From a checkpoint of a small transformer trained on Wikipedia: MLP 192 SwiGLU.
Each number is 128 + 32 x the weight over its row's rms, rounded and kept within 0 to 255. Layers, rows and columns count from 0. The size above them is the row's rms in percent of the matrix's.

# layer 10 MLP gate, 192x64, rms 0.164, rows 183-191, columns 0-63
size [111 108 113  92  96 107 107  94 111]
[[141 155  93 164 100 118 154  96 129  99 123 148 115 151 169 129 166 153 167 114 103 125 104  55 109 143 148  84  89 167  89  94 139 128 175 157 123  94 111  84  97 148 151  96 156  95 193 119 149 149 167  85 114  87 145 100 103 142 139 226  78 144 159 127]
 [118 169 136 167 161 140 148 172  83 110  99 118 130 142 104 129  91 171 155 124  90 195  88 129 131  85 209 141 135 143 112 101 103 146 150  99 164 161 149 142 107 101 136 127  65 135 124 200 100 145 163  68 130 121 148 142 108 161 164 160  66  79 119 159]
 [114  91 140 103 105  97 102 169 138 179 120 116  85 103 143 142 121 159  78 166 122 183 155 140 170 107 137  85 181 168  84 126 111 136 136 142 106 158 213  91 134 132 183 114 112 166  95 165  68 152 164 131 142  94 102 151  85 101 129 152  74  97 101 114]
 [110 144  82 122 104 140 148 154 121  80  80 136 148 171 203 185 125 125 100 103 126 116 117 157 111  81 124 109 134 159 114  63 153 123 150 159 114 129  88 132  84 127 118 125 161 130 159 121 100 183 112  35 192 108  96 125  82 146 123 191 121 136 154 105]
 [139 141 140 141 117 178 111  99 140 133 201 150  89 149  96 122 112 103  50  91 153 148 126  93 111 173 117 176  74 183 148 138 106 154 130 134 184  68 188 115  85 123 132 131 149  74  90 161  75 120 133 131 123 119 163  71 145 110 171 117 149 125 142 115]
 [116 152  88 133 103  82 197 131 108 102 109 144 158 140 134 109 135  86  88 124 114 161 174 109 164 156 140 140 146 173 144 162  81  89 159 154 111 103 121 184  72 131 133  78  64 105 117 133  61 140 190 120 141 113  94 150 125 117  88  72 161  94 154 154]
 [150 123 120 124 124 106 129 102  79 157 138 120  85 155 134 118 101 145 111  64 108 161 120 114  46 148 155  94 174 126 168  66 155 125 174 160  95 129 131 108 186 150 116  76 188  97 168  77  69 154 130 131 123 115 133 147  89 159 150 184 142 158 152 149]
 [ 97 161 112 185 109 169 135 128 167  94  67  89 128 155 121 115 119 134 108 120 137 128  65 163  98 154 140 102 112 170 120 128 117 169 105 125 128 123 147 226 114 112 161 156 119 123 191  91 137 120 168 113  79 112 134 160  93 193 122 177  80  85 158 132]
 [211 129  90 118  53 171  98 132 136 113  98  69 126 135 115 104 168 142 101 158 118 119 104 190  43 153 114 144 149 140 133 104 123 147 145 141 118 143 135 120 109 164 123 116  72 155 123 108 109 120 139 127  97 110 113  98 108 199 103 171 131 103  95 205]]
# layer 10 MLP up, 192x64, rms 0.161, rows 183-191, columns 0-63
size [104  93 115 100  96  96 115 117  97]
[[119  51 150 110 145 132 130 161  92 174 136 123  89 114 132 123  94 190 150 146 116 172 100 116 192 128 132 121 109  70 107 156 140 129 111 132 117  99 118 137 142 205  78 101 133  99 122 128 133  89 168 151 127 163 101 187 147  48 122 103 171 151 179  99]
 [107  78 111  89 117 172 132  98 107 154 134 108  71  85 105 110 142  85  96 172 141  78 199 185 137 150  66 130 131 132 159 154 145 109 153 163 168 108 169 142 128 105 119 113 158 142 138 102  66 132 134 182 154  87 139  86 118 111 115 125 130 198 140  80]
 [111 136  86 103 112  97 104 123 130 158 212 154 152 122 112  65 129 192 124 238 101 117 145 127 138 101 126  96 131 138 192 167 146  56 135 166 135 102 168 105 119 175 112 111 149 133 138 147 100 102 166 135 167 145 154  93 114 116 122 132 153 101 112 111]
 [151 121 160 114 160 132 133 163 132 136 120 144 161  81 102 175 153 108 132  54 107  90 115  95 118 115 125 210 136  87  77 119 122  72  97 150  60 149 172 145  75 103 138 121 128 113 166 113 127 178 134 132 168 120 130 134  86 162 136 140 162  77  59 109]
 [147 164 165 162 104 153 161 142 150 108  62  98  84 143 143  73 123 190 108 101 124 118  61 131  93 164  93 150  94  82 112 170 125 180 131 116 132 120 159 149 139  88 115 108 192  87 118  50 144 133 134 150 114 139 191 151 141 118 179 110 103 117 134 138]
 [100 171 160 133 168 157 135 138 125 123 150 115 117  39 124 139 143 156 136 116  80 112 128 123  81 153 138 153 175 135 129 151  87  79 186 115 164  74 180 102 199 151  93 105 145  81 123  87 128 123  88 124 142 106 192  89 102 120 146 176 136 123  94 157]
 [157 165 119 122 149  94  99 127 166 121 144 171  90 146 143 180 188  70 141 104 134  89  98 109 165  66 154 170 111 130 137 120 170  93 130 104  46 159 126 154  79 154 122 143 113 109 108 189 138 110 153 142 137 158 122  74 159 113 164 184 101 112 144  86]
 [ 91 117 106 190 155  84  84 117 148  80 134 103 127  87 151 174 127 114 181 113  98 133  98 130 147 184 173  59 110 162 131  89 143 126 144 103 112  95 117 154 155 115 146 167 172 120 134  78 155 112 153  66 104 154 141 133  94 105 134 109 115 172 151  45]
 [141 119 148  63 151 159 143 157 142 187 139  93 104 124 156 104  91 191 145  53 113 143 109  76 170 105 106  77  84 145 130  97 121  69 152 120 162  97  96 110 159  67 114 126 142  85 182  82 154 101 150 201 142 127 133 125 138 142 126 130 138 133 150 122]]
# layer 10 MLP down (transposed), 192x64, rms 0.147, rows 183-191, columns 0-63
size [100  95 107 100  96  96 109 111  98]
[[131 190 106 117 175 150 155  84 135 144  99 131 136 124 103 150 128  73 120 157 117 112 133 118 133 159  79 170  77 169 110 118 143 117 103 140  73 109 129 186 116 122 202 139 173 102  99  69 112  68 149 135  83  99 141 127 164 161 132 213 163 117 133 121]
 [ 68 213 100 127 137 177 151 133 155 178 108 120 128 153 167 126  87 100  76 104 120 133 169  85 155 170 182 113 116 165 128 145 143 118 161  72 153  97 177 135 138 117  50 107  81 153 161 122 139  84 100 107 109 106 158 134 128 159  87 111  97 125 128 115]
 [126  59 143  59 178  95 138 172 130 119 140 146 134 107  89 129 143 115 104 126 116 158 183 110 124 160  74 171 143 150 129 197  92 164 101 123 110  54 157 113 138 158  81 136 143 120 142 121 143  88  77 156 150 144 132 118 141 152 157 192 111  82 117  76]
 [156 120 151 133 131  89  97 165 116 144 110 170 111 111  92 123 149  99  71 161 154 160  84 143 107  89 117 189  82 141  98  59 140 127 133 140  98 105 118 122 133 126 158 106 115  84 100 169 182 121 194 152 165 209 134 171 112  93 189 126 137 136  90 109]
 [ 84 137 121  84  44  88 140 113 124 176 156 146  96 110 131 143 127 189 141 176 173 196  85  93 130 154 133 161 144 155  98 100 111 113  66 104  55 121 109 157 142  86 138 122 164 129  72 136 159 151 159 149 145 130 124 143 108 159 119 156 143 105 180 127]
 [ 97 115 144 132 108 104 126 170 113 137 110  88  93 172 130 142 157 198 158 170  98 171 167 164  83 106 132 158 171 123  63 103 125 113 149  56 124 108 155 131 109 167 151 128 157 144 155  86 111 129 163 112  42 117  46 147 125 129 109 120  93 116 139 156]
 [149 170 117 134 193 155 111 115 130 152 135 136 105  80 101 135 112 140 157 148 207 105 107  81 122 108 128 154 113 122  98  93 127 121 143  82  95 116  88  82 115 159  78 192 122 131 129 156  64  70 187 146 173 122 103 141 115 123 153 134 205 102 160 104]
 [ 84  64  87 113  81 129 112 124 109 102 126 160  61 162 153 131  93 140 177 112 140 156 159 182 155 139 164  54 144  99 104  97 158 144 153 135 122  95 141  80 139 123 198 179 138 136 114  81 175 139 175 161 123 116 118 120 150 105 167 118 167 123 112  87]
 [ 99 137 150 130 120 165  49 164 143 179  86 109  85 150 171 172 117 118 132 132 125 105 157  53 149 122 149 129 153 123  95 116  45 142 141  73 120 140 174 131 102 173 155 129 132 150 131 133 141 145 182 114 125 186 132 115  90 159 142  99 123  88 155  61]]